{"n_layer": 10, "d_model": 640, "n_head": 10, "n_kv_head": 10, "head_dim": 64, "d_mlp": 2560, "vocab_size": 16384, "activation": "gelu", "norm": "layernorm", "norm_place": "pre", "norm_eps": 1e-05, "positions": "rope", "rope_base": 500000.0, "rope_fraction": 0.25, "qk_norm": true, "attn_scale": 0.125, "bias": "all", "tie_embeddings": false, "parallel_block": true, "init": "orth", "init_std_qkv": 0.0186, "init_std_o": 0.0, "init_std_up": 0.0186, "init_std_down": 0.0, "optimizer": "adamw", "lr": 0.000699, "lr_mult_qkv": 0.5, "beta1": 0.9, "beta2": 0.99, "lr_head": 0.00567, "grad_clip": 0.5, "warmup_steps": 294, "schedule": "cos", "final_lr_fraction": 0.1, "batch_tokens": 65536, "seq_len": 2048, "doc_mask": false, "train_tokens": 477100000, "steps": 7280, "dataset": "wikipedia_en"}
Each number is 128 + 24 x the weight over its row's rms, rounded and kept within 0 to 255. Layers, rows and columns count from 0. Numbers have three digits each. The size before them is the row's rms in percent of the matrix's.

# layer 4 MLP up, 2560x640, rms 0.0289, rows 1046-1132, columns 240-319
097:137115097157132125112079143167138150119144150122126140141135183118118126143095164126093140135103132120122095108189126153093128160126112137109156160074143129118113107094113125137165132145141145115095118125124128102124198111142125148173094133
095:139097150163070113120136121148150119123115150124083114129132105125159109113146075134114105153092161122139125118144155120137103124094137121047115150154107161150090130122131121099148149161104148098117131146104096107115114130159126120129163169
096:119099132115115150110095146133118125122148123156142090103110166135128129133126119124150077087165141124117123136103134119114118088172133180128146151102096129141103149151123155173147134129083135142126168133134139108096162074123132128103144128
099:134132105164073137106095153109134155107150168119088094134116175105131135102090110157134113116163134131120102168156100207083117179075131145128100133089118126140106134132097097082116158131137112144111134143121131109111090132130152130133144123
104:138134146138169152115148110155140140114099162104132136142148163074140107106145118114176114146122103092117150141137088135119135112093103181161166137114125100137141131135139145097096038098126094110115122129109121162087122121155118122094145147
095:124142073118148142215145119162148078114084113156136173127135126100118129131125161081138134139143136114107110131146131145098178107117139130130131143104145160142143095142134141115136107137098106131104173129129123152121113142158129126129096128
094:139125126124127126120155130161153133111128137125145131119101123145152068138129139119132168088121137110155109127134125153149106129140125130101121083156120118149145127134104138155130111163105161136132116131100142145115107124129132161140100088
100:127135124109131147161071160150168101113151149149123136156123112066127096126135155122108112139109119104130165114139175128128096125069116144121146166141169129145161184137146153154166110152088198165141087149132142160124197124082169124129135133
098:080107135096149145105138147122156102109167124152105111110108138086140142114118147118128116113127126144096127137083153135107105144116093096129137127097059155130102125094118134154142096095149103108100160097127085130182103090109125124152117138
095:133149124118156169121172096109141120139090099150122099185130147144108129139107130126115127083146118080130112168179123167127098164143112116129132138112123144139116127094129120128127147150118119127099108140109115132081159132143119154109122126
102:141155104103123136132103122112150109099138122109116114137142126098121089163113153091104149133168142133095108142145100135099125112155105114130111114133121095132118121121105179123169147124128119098147091132125117150132088098170147144136090112
095:132177084091120113132148165066138121103144131150115164112164167127120138118166128149130104115113091126130090183134108130094111148139113125132143133121124144156107113155158126136138102117100149123080138095182119114150084204143164100181130113
105:126154159138093150131158135110163143152132102170121145112121135081113125131131139155202113160027137107100144117139137129099091113149130128133123173115133108169118100128123119142104116153144135111170107101130131126161112099175077147145138123
114:111160113122096143160149141112161138117112079123101096122151134116145190110107161166128127162117077114128130117147127125136104106170088116124134099120099135157107108109073131150124094179162096122102163137143061122106125184144156134141128150
104:144107134139067136152085143139130137129144141151116127094142177130153132134191134127134157179117116152126123151114127152137119098094072115106157125119129121132109083142082107134161119151127152115069121115155140129170132150122189149138147152
090:130107111182099137121188139176117075140137107080091113129092128149135107140173152104110144122159130110108124146151144110131111139071118159100167122129139117163109102093108102107126106138157137124167072100111135139162138126125135123146123119
105:183167074135115153144075119116127188121140148114109077122136142107126192122167168120134141118144149108108135143177126164112144121119109127120173098143121120142144131109158137097165134078121134144142072138149099160163125105140124136126100081
099:119137131111141142161127091181126147125103111178155102144140141102082133096098138124146114112111132127123097128212121132114138073113114121142137133110138100094135155097109103104144167124100177110114119090125141155092160105096093119101136156
099:090086167160137124165146176116146140115104172147090125114154082135177124115122163168132137182133093116174126089160133128079136112085080121159103120123119104114138125084140126094113156142116171099155151135127076117125155132140099161136124072
096:103130130174143144128189131147108108133116123188145098086150143108129134124086116151124076144163105104121093099148182093159149122132125109111112137141105106123145105092099135096147125184117122086118130100140153159168173072063111091166129133
104:146158116135101136150104113162131162103119114124084097121150166063152165124127155103116122154197111128181155181172124137133136154108087133113154097162092132190133151099125138143133121151112107098073106149128087148082135117134117163124096158
092:144125079120125123128120149132095128121125117140137159138152131153088100144107161119131188124122139131129100112116109114151103143114142152139122117166089126113116114109172113120102137185130160171127122147143155097165131140154134094100126141
097:119085116101173137152099092097146119095170134156068139095125168135153120189133155157152138145118119104125121169107134155071115112136127140123145127122164129135143094110149146156120145130080140109102147115100142098132185158158171130125147111
099:079101114110134136104117183142139165103140152168109109121110139134120126121118144118116125075149138094121143138119095117115095158124114198111109147106069144106112054116136148112115118129120170096111151148124164133126098109142103153134117111
099:079131117078109136110120165176146092123137096137119117155114147135125142110103145095106120088093097147115070097100122117123137152148112121120159116084120195168137132146140149133138146151115140144133120106169144113122134157157152139148078095
104:146112105099121141123134105170135108137098129123133142099127139135094105136153158121145128118119142108116099120118130126111136137125128113134161136101113113119109134117149171127144156135099129129147131066165050071116160110114105108129096128
090:118104112115119121132074127136166185105131105142140145109097107114169140148149131115101111133162145118118144108107094141133093105101138182157140124085142150141123111111130120097175146129134127116133085108162100120154154118156109117139109129
096:183134147132113138155149149181165136124146140171109153114120148134128150070161122156142145129104084102165111151178169129087118104078091159083115170094131120130114117091134140122127150117134145121150099128101119079126171129144119097129151149
096:115102148130075139112113136163156158096169129146144095118126143121138118151136122143148149079088159119141129113142168119097108105129083133150178133128129105118147127163115163119113122199111140106124141145108087080132139137189185125122113154
093:099084157152115147161141104148136093107100128103129118110150162106110149134101131096106125126134111154117056109110137150148151124132137108085130137062099133110103133118152169099143129139127122118092094087121147133130104161107149147142123130
107:153146083155116141139144120148107084113092106126123151159108127130166103119119149095152141180135101125169111180137088169128106114121115138138134105141105134150127129168156128082120092140127122117112134171195112130139198106123114133125145070
099:097133123110117135153146145148110150150109098129119147161144154147139116126099151143130153101107061119106120182116123110152152112153112106077159126116149132120136159098094167152118136174140076079054149134161132109119130144157183183146138097
097:136155133148101128108116119135133126127106130123140120116112131097125109141121125114114119150147108103132138141132111174116116132154106178134187122131156116090146153097137175138171140143131112102080136119145097132139130136068147112135127102
098:165096115144136141168157103111129094134128088174127129175105146131068168144099142118124171130119132132129124132101124120121084130117104121120130098172107156138091115105077112140113156155134137125137110104103101118159145130175126112160119117
098:086095120130121110133089092168135156110157107132121114160110118121141128148095101144130125106123123116085096167125116093125102122105138105117113118120109141130105135041120107172127128137142113106074111164144121130131125143121106141168161116
101:159145162112142137106112140116128174144157116156124136134156141163146175114109152086109137137180085143140155133082131150104103123077098130097138146166153136120140112090103105136120112140126149153127097071152140084172170134145182149160099144
089:132122120123104154126102155177145103126112077122096149141132113053120120116116126108109104104159145122114114150108101123132121161132092106099155091116070142133142132137124145109183124152096145140152137122152152112138159149158145164132131123
102:118144158173107138145154149128130126121128138107142116135153132117157144096115138107166094131134135114120143149097114155126144145054133116103133140146121153118133129084112165136113141151110114144159169113128127108165147094085147123151124105
103:137158141138072156159075133134147137125090116115138163133132120115165111097122155159127103165083135119089129181178134146081109096075110120125134192142141065083118183085111142102131123157137113135127121106170126089118143105143120143116093110
105:124130146104144172113140173135162157141131130136125149134111157158126133132142104125131148151114105122149135147111133127090128112098095138111104123127148146133117104115140081139121142138112133154138145096089103116156145149107152124171141075
102:105121164104119117146129120106141158137102131123099114093122132098105113111131131152139142141119107138061104089144106127115108117159127105120118153128113149115155114119106156157166106156155129103160146100156116116103154120157099161162147092
100:107133138099096176105099140149100122183140084157125132145134129153123151130122137113121136104097133143119148139121123138123118141121135097138092090086099153197121120097092134115130134155106182065057168126151131123133136101168180128182131125
106:157157108154129131119118112109124180140164114130127104156122154134098145148114163156135088158104138116119131148111091149071139111135135135103129125077140109114098092109128105117121128112149161124084124130138118079174112169119108103167079099
100:100166126130083106155112180121165118120137125081156162086129151101188066124096125091120123170121164110101149146126135119097107124127129135099116147115150084167125187132120153109143113156115140104138163123135064100166113133114126120127113116
094:163143109142152138124123120143133124092136112148093138134131162071136163142125162108090191124121082093153132155091149129098151123139139106108133066106108142119098121093171166094139167150143139125067147077099149159155148151118137174194149126
100:128157121140130146132149164120120120116132159085064079119154160109156133153093149148119120140096039069133102162097076119135136110133124127089155092096094153106119147129118134099118116112131107160127164114105101172144106167106151136183123095
098:104146145162145160113150126108114100114121111127118084144152128091137115141179125128114148130137135134128149167162130181094122121116136114130172111117127115130122113125134171074113127146092143125106132138138116106142158145123130163115094106
097:135162139147087132115132118175133127119125157150138080126140145088110145124171131118166086114081104105152128169139125119142166119160145108082114152110122150149113128132159153133150117135140125155143148124114112093132113137118162115124128100
105:079086137132117159148143106126204140129107136151098151117113112121153102098128120143114108098098110105102142157131100151075135142103144120117132156109106095100121128100119147154159122143117121131133117135141111124189166090144098109142095140
099:124112112101114120162130160117182139103119131139152129129149140120115126127116154088121161115162108130151174124159162135116114144127113161136117115120109145127128129149133125115129099147111138144151107157136134129124128093148114097126122128
105:165129119121137162135149077169149130122092120139116133137152133089107116120131158104118097136138129084132131135121121114129096100155134134133115143149148133128101128124124105092162115135115133103180127117116117108110137124139155098164073126
100:100124132136148123142127116175156106055119125169129129119118167087125101112126165126169167131162127131113089147096153114091148121100131132110123136122130161119123123136123142088154164157121125117113145122188104131142135127161132135119115106
099:100133122128124135144122106154096124108126107128109147135132189117125165113143134119122147104126117141131129145135107136159150140155100133114145091073158093149145076122118123123148156108127146111111122148156120131128104137113112148166107138
098:124120106137133106130197144135118136089092115167129144148150155097175108128134133089122154139184161110088109133106137132080109112079099133141132160123129054134095164150065152124125120121100153116054143122122163105147121106074143186132106147
097:146122109157139143087169107193102140135127124133113088153165137093117118097141127126173121112139109153164119157116178091159139115140108116107124143101110112095102118106113146124151137154112133090110126082120131112145102082126132135133128127
096:153142107134087169141121132129156120140111137139096055129154125121095142112127121151120069121156085101121122123115112155117122134137118101120147181111129087127093173167143149170137114135134107143156115129122161113076171158123146132110113131
095:117085086097119143139152095224130126128125137140154157097127179136099141152164099094137106089142156175106087118108150105137153103151134111138083108145087129150108112095150122149102149166158139152155125101129172126089129141145120162131143077
106:136139155142131116146052123114104122127115140101109141164145181123136146112123151119135095144176066159083108165158104146150109103155096128097171144084120151171105166110124132152163126111150098129115170131110119143133148110161159124137125134
103:115143151133116119094105133128129149135110109125128131128106120094113129161115144103120121146107152136103107133109090099084148105137139134123142134129130115100138093114155153107151149143083163149155081121156082089145149091174118115120098131
113:118126144077124125124103119163136124115122092155147126091101144121127115142095171137110143120107149112116091132097092150096107153144128113125110133139093148136127096082125123142146137191085152104117163126146141165143145163118156127122089080
100:147131141135140154148131114200166110130091134153126135092176125118121167112169161152149162124131099136107165130123106097115130098108099114140110116140127123108157068066148125101119158132141121116170080145084144099137168125147113106154154136
099:108145115105133124162103142114158129132078119195138147087142100094130088109098160127103108121135139109098108125121139107123114113143143143148093110076106148101105129089084161111162148157139148135147136080179118131122134071120096129129079151
097:103152150104118137147140099154109133122149139136123135112124134106124179132151146092134090096197133123127143170190159088115108138111083110139130139137116126111137140115134156107122080109141149130148108153128113159130113168073106176109108086
100:129093141125160148112165088166135110106117164133130136138161111098135135118142160139084148136129141060158129151168130159130123084109117161093126130134142091106148115139124132082150114119088090107131114114138114158147162083086119154135097123
097:160156120135110158133094135143132135106166085147087134138132114127124171122109163109134155132135109148173139166132130116093135100137133092112142151136129154138094111102109139156136095155102159108085115122134152117135139140147168129153119076
097:111126116126143165080113085145101099126086111133091137138156134135126154162115191091110124129128136132103116149127137152144104156100128121134131078075129101091161118144133106119111125105101131139124169120133159141106126137167123157153103132
098:137125104136141201141073118142123116140155101115125132154107126158137189134122141100137119126138108156118123137131136086114147096116091091083131110118104137138124117145117136135123127130112187149095139158142155132150140106136156142123158092
096:105125129121121134117106126122120159122109147120139156088135142121078135132130137102155125152160099131087151139147110095124118094114142123181085156088096069129128105154115127172101088122143130144144162114135088093101188103146148138171164105
099:123173095098139113116146111086143140089142126146136114159093141127146106142128151096115127141159109122128122179115115153127133154105153127171112167140133088124144162107140144123116125150128107094085147163137088129124133101091183149116084131
097:075143114110143123136152132147117159147108130099115118116126119130112127126093165148114122143084144107118118130175143153126121132156109116133126136105126103105135093101146166137111107174126160148157159156149112146155146161130162184114092102
102:110115149080105169131076132151152138143125119168087150106125116122110165105105115113127136127100130096133115145114133135114135067122150146112143112122119093112132140111151100105158133139078168127148110131142110148125130165140108143125072136
095:113168105146133133173161141100075108133109096135128097130131124125133131150139133129124107154095116121125118142113112142124118134151078157171152070093107061109123096126108114167138121122102119117090129119133103125127151157098118173220106125
108:156145104128146125160125133077113120136123106131090127145163167123168135167151110118122109134090107116105127165163102186129167123100110146104171148094126127114111108114106130124111137120119091131095190106134135117181144137094157158143134133
094:143152124130155116150103163140145114126144117128092151152098149130122161134151196119127137123122118111131145177125112139136117123116131161111108099106138116136129102095119135084128153155139147123109107099123104151148155153171127175160146106
102:134173096129145173134132118121132091145128152152133103148147125103092153115163148089101121095173152081170141136135164173112134109098137136139159136128131170154109160095144136115127114126136136126148116147126113159113117112128137122097142123
100:152108138130110151147111157128125074148086094096167145148149142125121114180143140136116151111131149123087134119146116187135110116100145136141165127126149124114130112076134135114161168124097153135141139121125132168123158112178146130139135104
099:102142141108068178120159091113136176116164142165089135099138131125100153111102087129140169119130137153147118181129073113108131158117152103138133150154137134077109112141160145094092097113107130131095146137120139132121110147137140132110080102
094:135099141133139127143166107144097121114128119124133131099108151140143149128119101111119080112142106125095136108157137162119159131133153118147119138137112134174104139109166164080162120134107094144133150122109119139102122090123136132134125093
103:116128147075156127137124142138114125132119114134070144116121190126137155106120150184125147154128109134145141193114160129139129122148080129099154135126111161145109132120138155151099131127122096105107167111143151140124111174114158166157140140
094:126118085145108142149129133147144179088130132144112147136129110118108103134106136088155168152145155153144160134170171094093139121155091097143123100162105101129153154086129123074132136157109113080140098126136120127128161128159118133104142100
098:099158130105117091086139122148090139094138110163078143143140120115158120128154129162108091111150114101128127118197084177137111161139096126132159129117118165103107121133156117073123179114122121124122092145096170143158088135151114128198098078
109:123115122134110131145133123158175178097129131147144124098109144075154126124136131099125103124154090096141117123079128094131133121148122086132175099131103168126132113077105131151170136148118125139129141073108099179172100108146129135101080106
101:134136150116125118118135120150127126125085099162113137119101141134122133122136141164124130135132107112115090106155109088166125154134097132116167136112126100096115102090151130147172170140106164099099126130164157163121160123127147197165117137
099:143112144134124167149126138149120160157113134175136119167130163148105159126144125134164158143084117135156115130138121108117100098089115092148113127110161085109129121103114144132105147195102128120061129124113133164150161095203106174136122108
098:111123125177132122129137166101120138115113124137130136086112133117099116148089124121154119158118136103112123150151172125138110106156125101137098139102134098128111168099131113160150154104089145034140142116142134120126164099094091178143134121
099:136162125130132140156141137079121107135109129160140131136138170133150136170128146183163161119148156130133104138151144155105141143084114120124136149104112118135130083163119136146104131118119138136163144068114146116155151160172123126097159100
099:135156150111127146117150130172148127120122111162093124109126097116085167116146155095162120100110131121156109152121150128174102117082082110108164099157119176139116110131139101146135123133135126096137133084176158066128145171145169155179116099
# layer 4 MLP down (transposed), 2560x640, rms 0.0265, rows 1046-1131, columns 240-319
098:153116165107123143155132124132127117154113096122111116115141097083114122090163138137114107110130145138139134151093116104112107089123111114124111087167118124138159155155146146076100123126092128103153148120122152155161113089085126101127171114
093:162161110114157158109117118094070160120121146136135155108122155127118151114110153110105158130179078127152142134141124141134139145170080122195135116089140112088127097117144131128088109157148102123166104097147104143158180141146136126136121086
089:171090102138097161145157129092147133120098136126141149129142118135121158126146136086126155127134089125134128115140155142098104162125117110127124120096147097108195130100107151112131151136165147122137170117118147127135094164110142116140161118
093:097141170113099135133132111157127108104066140121127155107124161084115142105150140138146111100103117117115116124129155101163154138106087118102136100118118128110106104106133115105144141141123119110166120132102127153116128136103124159132129130
102:114114121127078112126118174087092111124155094184111108084086118139083144137125165151149151130169156168143105152134134110159131140131137089137111136132152141150100113148150118167154170152111161148178175122124131116165124131119154152158159103
097:153100192133108127042113140133132185125154118121080125142117161124138142129157105161151120111119118136142119136125112128160113127143110130127169128132122128146095146135154107097150162138125135115141120132111102097143138163078124170136134148
094:094145126094163162120110133107121122157111114145100120117137145162102174074136134145121119103137115129082144147189158137112141138091128129161094162095127092119111087117215121127139141081115172110113144131163107151125136147125138116124147137
099:118133154162128126152122123126129124095123128100104136151117127111130169128143101091109126137100128172121074164127095139150139148172126117146104173136077144086116140131107067089140120078153077131156121144150114178103089107168097167183146108
090:100119164130128171101092117150142159112144118109135159117095138099117172129144152093125139134135114067180163113153111156118150114156095135123120138132169120166127170191094123117106103141143140142153128108164091132091101127135160097126073121
096:085116104140095113141124179139094104133157146107123136101122143123155140116162160141132132175117143175107115109085138083128168095102148147109137077126127115118144110134129150122137117130114162117163144106134125127179110119115144101148133111
109:183138156105152175111134116140127127130130146113110131143177214104123143129149160117155100087129150151119174130141141152134143127125156108126142094166099134129106115115105100138116117127152115108118120121123120116126104101134114154130132157
093:121105156123157139165110145106111166112118140150126127112145131108141119130104134100112156113114149133136188130115141172136114115124129100140100107171133088102147128113123108126109131133143116146159112149098163113149150068123132155115135168
105:110121126117086114083128124099125096166133094126176139110088086157104118144135093142083160107135132112146094140143126181122169126129135171140137138105099115161104113130129128138164083156138112140129127112139121128150144153135126120117101112
113:163112161149108109141071129111152146090135171143121162155116143140132102144169112117128095101148161123118150144142125140157171081101143102098149134134117142113157160107158146117117140112115106171091137133121167131191113099147108112117124102
101:095150096129183146117173155145101106153113127128124150152104079105088123099095160109120113123137135118139124114116134093139125149151174147156121098141140165150123121117165131099101153141097072141167114123124112130112109100125088113137114120
089:144139117084130151147114176107141163135122142178148130135193133158155157103103135146135124110102080120124102078108133156131094169171127108158085156146089129112175133134100147153125125114107128149069175108143125129122109104143127124099130107
104:133104109116106073143111156139086162103142126174120158152116114126142084155126138116132156133150102115157161138136120125152093110144141149130160127125136151158101146138117093131071142119150156116148159141157158131136139128100143128147105097
101:139173115118095123155139158111156112128103087094112183120125102097148159136145128125139145148129149141126125123119138112131133152156141122126105125151111105158130139143153141142119094173140105145149108140132130168182080155136163134148126139
102:154125059108138120140108105143132132126142101148098124072104142124125113141173106100114122123133140086072133152125082138134083158131155087105129122126095181128125132146121105141171135116114126164138101094142201083176125102124128123126117161
097:133135155125124114155068134133171179115138159118123136139130117112121121128143149090128152123157175104170154170117108164097125147138133117136148148126138132153123147193143145159082113081149143195155127172168087080091132150164121153099085145
101:120116142117133120092103103141105076117130137087125170163144159157136140159141147099136138120074116124090122132066087098121144131146122115141115117097150110116114124144128151081179070163139116134126145113127123162154151137161146127132180098
094:075125157134111116130139078131154151134145164090141103108083129088140166134153110106124100147130134090128154157142121151089118086137113130130141156082150131123109119140105127132169109082088123110151092145068094148130148126096135158103130069
101:153145107111098132112184127144120130145153104095156143138149108117133118084106173105100126113139128132140135092108139102148121154123134168080105074140128125132111125110115110138167135172202108135174124127147129120185112069129110144103129137
095:148119136103130117137120088086136050120131106087144118183155113145110127084082118127124146122166113160150180161121177159096096131114121114147139144121146123140113163128149110111121140146114182153142143137104098127126152175172136119115112099
100:191106113125145109108141099101107161143101148146163148134115156127079132127139113124117146090153118138132143156153134115124072128100122119165130133128133090104132133122130099095080105122160111123120184125146133134126142146104058136108161121
100:110079137154140132123113129117132130120148149140110133128141125131164127125143122173103122113151116142145112151148136143138124115151109158128118135139112141109132126118117108129143105119138141122042141178095171151132133128166152150142176130
090:143145125119111143129144149117115114163124161100106141136143134160114132135074122117145123121111147137161079168126146105114151143147132111091109140154097143119113103100118129149104117104100131114103151117145152149097072146133150153140178115
099:079168113142174116126116123109127145147122120114107122082180116196087116128111086093138078124144154137116151130100111146148178142177152105146118091146094121125142160132144139134110131123095140147130162081154131167120120127161149149133118116
100:144110140077138108126125123116129136152130108111173170123118134131114132088121114132139165132146122136133124141096132141116127114134146123148103130142124127125143129070100111162091147121147154151108184127106147122130090143124126163152129144
091:144169123079152128084098152143115147119152118116109145149089144155149104132153134140162121115098146052120169151150127095127095157115103106149122141180140124146121112131091096152130142103108124136136171139117110126157122128120119117212097129
114:106123177120125132145097119145186143167152156118124152112119124111068174134131130169107131091121164084088142100116136098110143116136153122120099159136134118118088077100119134143128186151106130113127135104091155114100084161120142143127129168
104:144137139154116137116120102156156134115111136146132116068099143082108094143144134142157128151174153098100160162116132154130138118130140110140118116110114083081090141132151139133136129117115162161131084107096153111140152110127106088107098117
094:110109093135116098114129114092111114169174084123137154105134132143099147134147122102113119139119124164176110154115144080162121138155127105106133134098096089163130126154132140169098112174134108078122129131091173112161137115151121144135097105
096:089134125098120126139112133138113140131143108144123138100183130124142107149157141140175117120083108118102167157156159130126168125104169131126135160081140117111137155137150161132131075149127110133153125128143128129123119112115163132087136126
096:137156133171118111111173156121124117128142154119120130121168170117100102113143143105132106160138127144130115124133156119086174115147123170158130089109135108114111136153119123080135185103140129166146112106120117129129125110126143146108126131
101:122114123105120115154139078143127069139085166103135150133118061072111102123107164162103166113077165074144134114146138110098156126149143098158102111095115126129110148149162127103121140106147125101152113137124139152105144150146097150095146118
090:113119112111146121098123110181150152133106146087127141127126147132140136125148146123127118146182149118103104090145117170098075142137139130114132129105129101090140148139126121113160162111133116065106142146110101119140141154155138106115143128
095:132165137100119083126175107134112109106082151115122146096134130099139128125116115152113097134128130139148116141129137120094105070176128137131133165138128105108161142161117122154124125084151140133104116133064125118168136116162147121111138153
102:120147137131166078126169163141108089148157160169124104132128116098089149135133147051074120101177126110149141114056102086165107169140168133121095045117122171153102094184151094135117114154111154119146147126126101157118123173139103132118142107
103:139129130091163160077149097121101075147149131103141137138127152082099158148140158117114145105133130149128125050177098126154107151129157116122135114119129128152094121162179113117119097127111100171122130162130124143123123107134160094109132156
103:125156101135136111070107113121103090149133125127128113157133121126090091118131126105158110096164132128153148179132131148138145127115149201141154113146122097141105146143164149124074147106119125159142120162146116108106126132100131117127136099
104:090146140134072088159118106128114138112148114131118152112169115108142118111132119079137154122126100105120127129136132151119162173141124109105113140143144128154133092125123110144140128144096093119158115132125095117160084164110152114136124108
104:117094127197150156163121121124131156106109109100148116134139163121165091117099101154093120081123149124110123124114119156119120133133137127132094100109139121112141154120108087112110141147127097168114165111121158111125091113152118104155141129
091:131122154127141146095105081150110139123129154153104098148105110179096162130167112175092122108146105154146110151136096112161166145126115137156122127127091138093108076130112082142108139088113127142091119114127160170096137130139146156129141152
096:168110161087133133095106122114083105130126115092150109164166128108110132121151139156117075160133173142127112135124110130171112118104091134131123147164131103136133125157092119102177091145106137097161067139138149144130111124121112152130106132
100:142123132085124106083121114097120127138156106178139132167138099159111124155130127091098072066172189141138096131177154146098098154127128120133112102143134108157131136092093124158128141131134163125105138123165124133134123113109106170123112150
098:134129128187111147130124072173082149119138143138180133119071113136127116162147117141157098115107136109096113117114151081108165155088154101113092116145111162147115133122108100098141126132152107102137099146112124152126137150179137113098131127
099:108098113122156159173110145106150163136145142107120132065149121162155139096104141157117150148140160132090135085132112153080079127080131185115125171111136104116131145134096107133167114153112126099089150132138155170109164127149116122116090155
104:142157148156150148114137156126123131109102114154107092109143144108138102141142129094109153136113127104143159108081104151120119134114165142142106120147156138145100151144175109096136162215128137122155133121148133133041131141126116139094067144
102:139156130143119139162171120135120112160157130124109100102099110131161121093141122140117094139086148133103100176139107109154124142143101083087111161086103138119136117109132173136107107157113114108094120113136136149139074152131127129141125119
107:129111134166118102181156140103116129097168142149147143095120142130123166135101151136103120148179130172142138107142148113131098137115120136122171148116142092150144145123113149150126117101127160127111077127191125147120110138180142135103136136
106:110136128085099169156113102105076128175144126118132109117138113122134171128132097109119106140050147118128157146119109110155120128140124114144132083138136102146162115118123110129130117110124133126135143108110145134097112154076087114152162172
099:146143129159146152120124105073188139108143116130111122125113111140140091161136149128099100118148148085140111123154154124045121085085106105166112183159078137135093161128132123118115095164146134134095112110093158158118123112124091143115129085
098:141141134107112129114103104079133078113142158119127143113065114133076150121126116162169115134109138150170139161122159118147141130155131121120134122149166188154138112135182100129114156109146153166164079130100115132110157124132120053103097098
101:096140148089088114172104134106168133135136126093148164104075096180121122145116135171127120153107118077137129105140096133097099141117137138128145107150159127146147141148121128126131116121120156151118162162132148122150114151160153126136122138
095:128121117117138104097135145116091122115167090145136160159117130138153110159118129124125157141116157134122111126167160144156144131131134131161111141140167126131122131070103155085154139160118161103103120142145128130166091131126147090111151131
094:133141135164105099105121147093125128140154145161106113146111110083148111073132130127131100152102157066120150104186070130105077124120117116161148122104115152132137134142103098114131120086137116132098120161106106128156118119148137152146141123
106:130137085118113122085187074114159118150134146161149092206124059109128146125129094117122147140124147122092131159140094065120123120109160193154124139155142124144122123111099166119127147084156084159126082140101102146130099134155113116137139126
103:143117132128113201176150065130136091121117131142112091099160153106097125116150172130112105116196112098107126100093160129150142117096126138152089105145163140125162154087122110128170113149127118142132125116146138146119095096138112121125109171
121:180097125122111113133136131139148126126151127099181152153155141110153136156096116104129152148155148135106100143106142121103105108142129102144105123119123151127131123125120164131161132147110160111131138113093134105090168129113123128130126102
091:098115128103136112092157152056091138110150142145117136154087130125123088154094108116121105110131157138141103118133154174113108138143132170114154145127112128143105173162120133178134110146102141138101156133146127156121108135118143156111097124
109:137107127121132166117104131122098159125163137111132140128112174151143176112125132102133142144108109103156141143109094133109086127108069104100177162152110132109113093102172137173122101106148136125075111155083130132159120150108138111121150124
096:173099107163140079126086145095149146124094129129110144118122135133156110119116133159141135163084117142107140088075114214146124125122130123106147130069152136151113117107101115143144148167114124119110122092131146082145147121128141088128109159
097:138123156146097109153175148099152148113149107130099100138089122153118099121117120119116106102143131117104110155117145132104130159113151106130123123146148095191156130152109159155120074153104160150106158146128124092079161156133140141135181123
102:106146095137164070119171088141143157148119168118136120144126137096154079124133115094116113133121136089094140133111137148162121129106144157114103109129129121151144172154138109079166173107125133134134105094131092107128091135134068108089135124
094:142145140162126105161098120122142122137100125119127088096105140092149139151102116090111142143153153083161150127148115150105156113124107132117108136138114135117135090131122152101144130136097115103111084114132085128144132149148152136112087099
094:097130136145112053117179111117138142118115119135110111103088107108122081131122108130160129089154149053146105142128120179105113148119129158144135132163140123121158133118104116122140132122115106106150117114124086115110103149128129103146109177
093:143124123158095103101146107108132114113128105168133124174125154116149137135129099139141068127117137123155125148081103173130138134136161144136148105147160133121105153080106100098179141114140110098111110154084135151112079119100105128119164158
099:109094154120121087090135118161127181130127098115142148074151104137145132076158148173111116104128127137127154118100168139114104096118095134108104118099130127161160110148097112125130166111139173113131167150135161089146153083130108088155152117
097:139133145159136134155130131128154116122150109147132081127162174139123131112139059105119137127128125159137110124098108131094162123097164116121123133156135131115106141132131115127134144095076116096094135109141088088068138130110091146134130166
097:107143155114160088115176135100051106141098134106146077125148135164152130156124137146094148120140133125142137146076125138111124165121145131152106130113135107137157092145149144177119131147194107094117133120147151062078136119151170138134141131
094:112147113140165119182131112190171116125116168093152130140164108134149136100128133119092106142120096159137145114174121134119130146108111112146117145161144153106109148122081132125129152083152156127122121111084121121099141119119115123112085156
103:113118148129155128117131149131151152118142177113135108110087125098068117113163146162123136108178159112141141118137171093138109107133091149144128129152142137140109121085131153111139106151129143105164091123120127132100136115148130120112125130
094:130073179125134136131162092139122119154113138129126139185154109140110127137097095128099151118159116148148124113141126131140158104111141110139158147139164125132128117122142157158078129076115110121099140157113110101131133146109137121129144156
098:142083150146133060150113154144120173115159104134142159118109111142138114118115121166145117164083107164092090099099094121163129126141120158122116136132148090115156102141048118132144127109111145131124152120149152084153118145117127128141121133
093:121097132097154194180143131125166120119130161135134143110101106103170114078168122131148160122141138087114137141145150145098129139121120137125106177129099134145156131190138135157104149125119106121132106175100101103151145080142131112114103145
101:140148120151159104150095135141100075103091125122127119169088142123154100167140159146115113114151126078130121079162150140157133131113128162115147142142118147130118127062089105132122153105157098153194106089121146108118104145146140135116178139
085:128142092155138137151107135157131098126138117149140149128140119071137135109139131075132137127128099117145131122161108116143123086104150082130136131145129137113064173098145137139117164156160123131114070113130140124129127129151108139182116117
108:134126148150142103155127181140127142162116151156192143145159109116136094100136149055102150084162105153091112119140103160103110183130112149107131151115147057158130090131122096134139142120085134134135112115127103151137126085147086103103108098
091:156083161147141121148108128144141114140142127129125131115144120095152122090126146082148131106072106098094152114137147136119090125144119152102128116098130106127133140159157115156096155135142122124129151160123118089168134099121134137154121146
098:147139110109137159135112141103116177137134149161097125094093128158132128097143115095167149142112121104114108134096118093127126085135122124111084128100129133162134135123123130129124156138112143090124163121161101139154174125108106129107125131
110:128153115118126134108141087129090079091099105118091115148193124127143149143127155167132107125130115130083112110140136135120182130114127091149095111128133134097112134158126173118125123150125157122066143128144144095134166121117142142183139135
103:114122083144142153143136100120126110113133159108120140134173148112125115151097139059112138142133111124148152143105110134109175079159130148100149140125169115152135164125141156150105069147152096148157129135148106121171093136110168099099103172
102:095127171176137142073077133104110134134139091114117145091140148134098111125071093125114070143185108088101151139121129122157162138138153165093153129116101147101122140162125122150105138072104162114129125095173145128107117166073167115116188140
096:139167121127124162124143105151145118147157154135118089173155142118127145129131142116123136100125110163129121115140104131124111103100137108149147120133119131124130096113104081106142116152114134190140148105117108109169131131148110122125149136
102:152123138133167143123124141169175168122140148109136122125112118157108176089143112116126107122124092150116141120130115086132098118123118105115117111140147142146094130107143142118150122169108144126106130161139129139094146123082142117172081168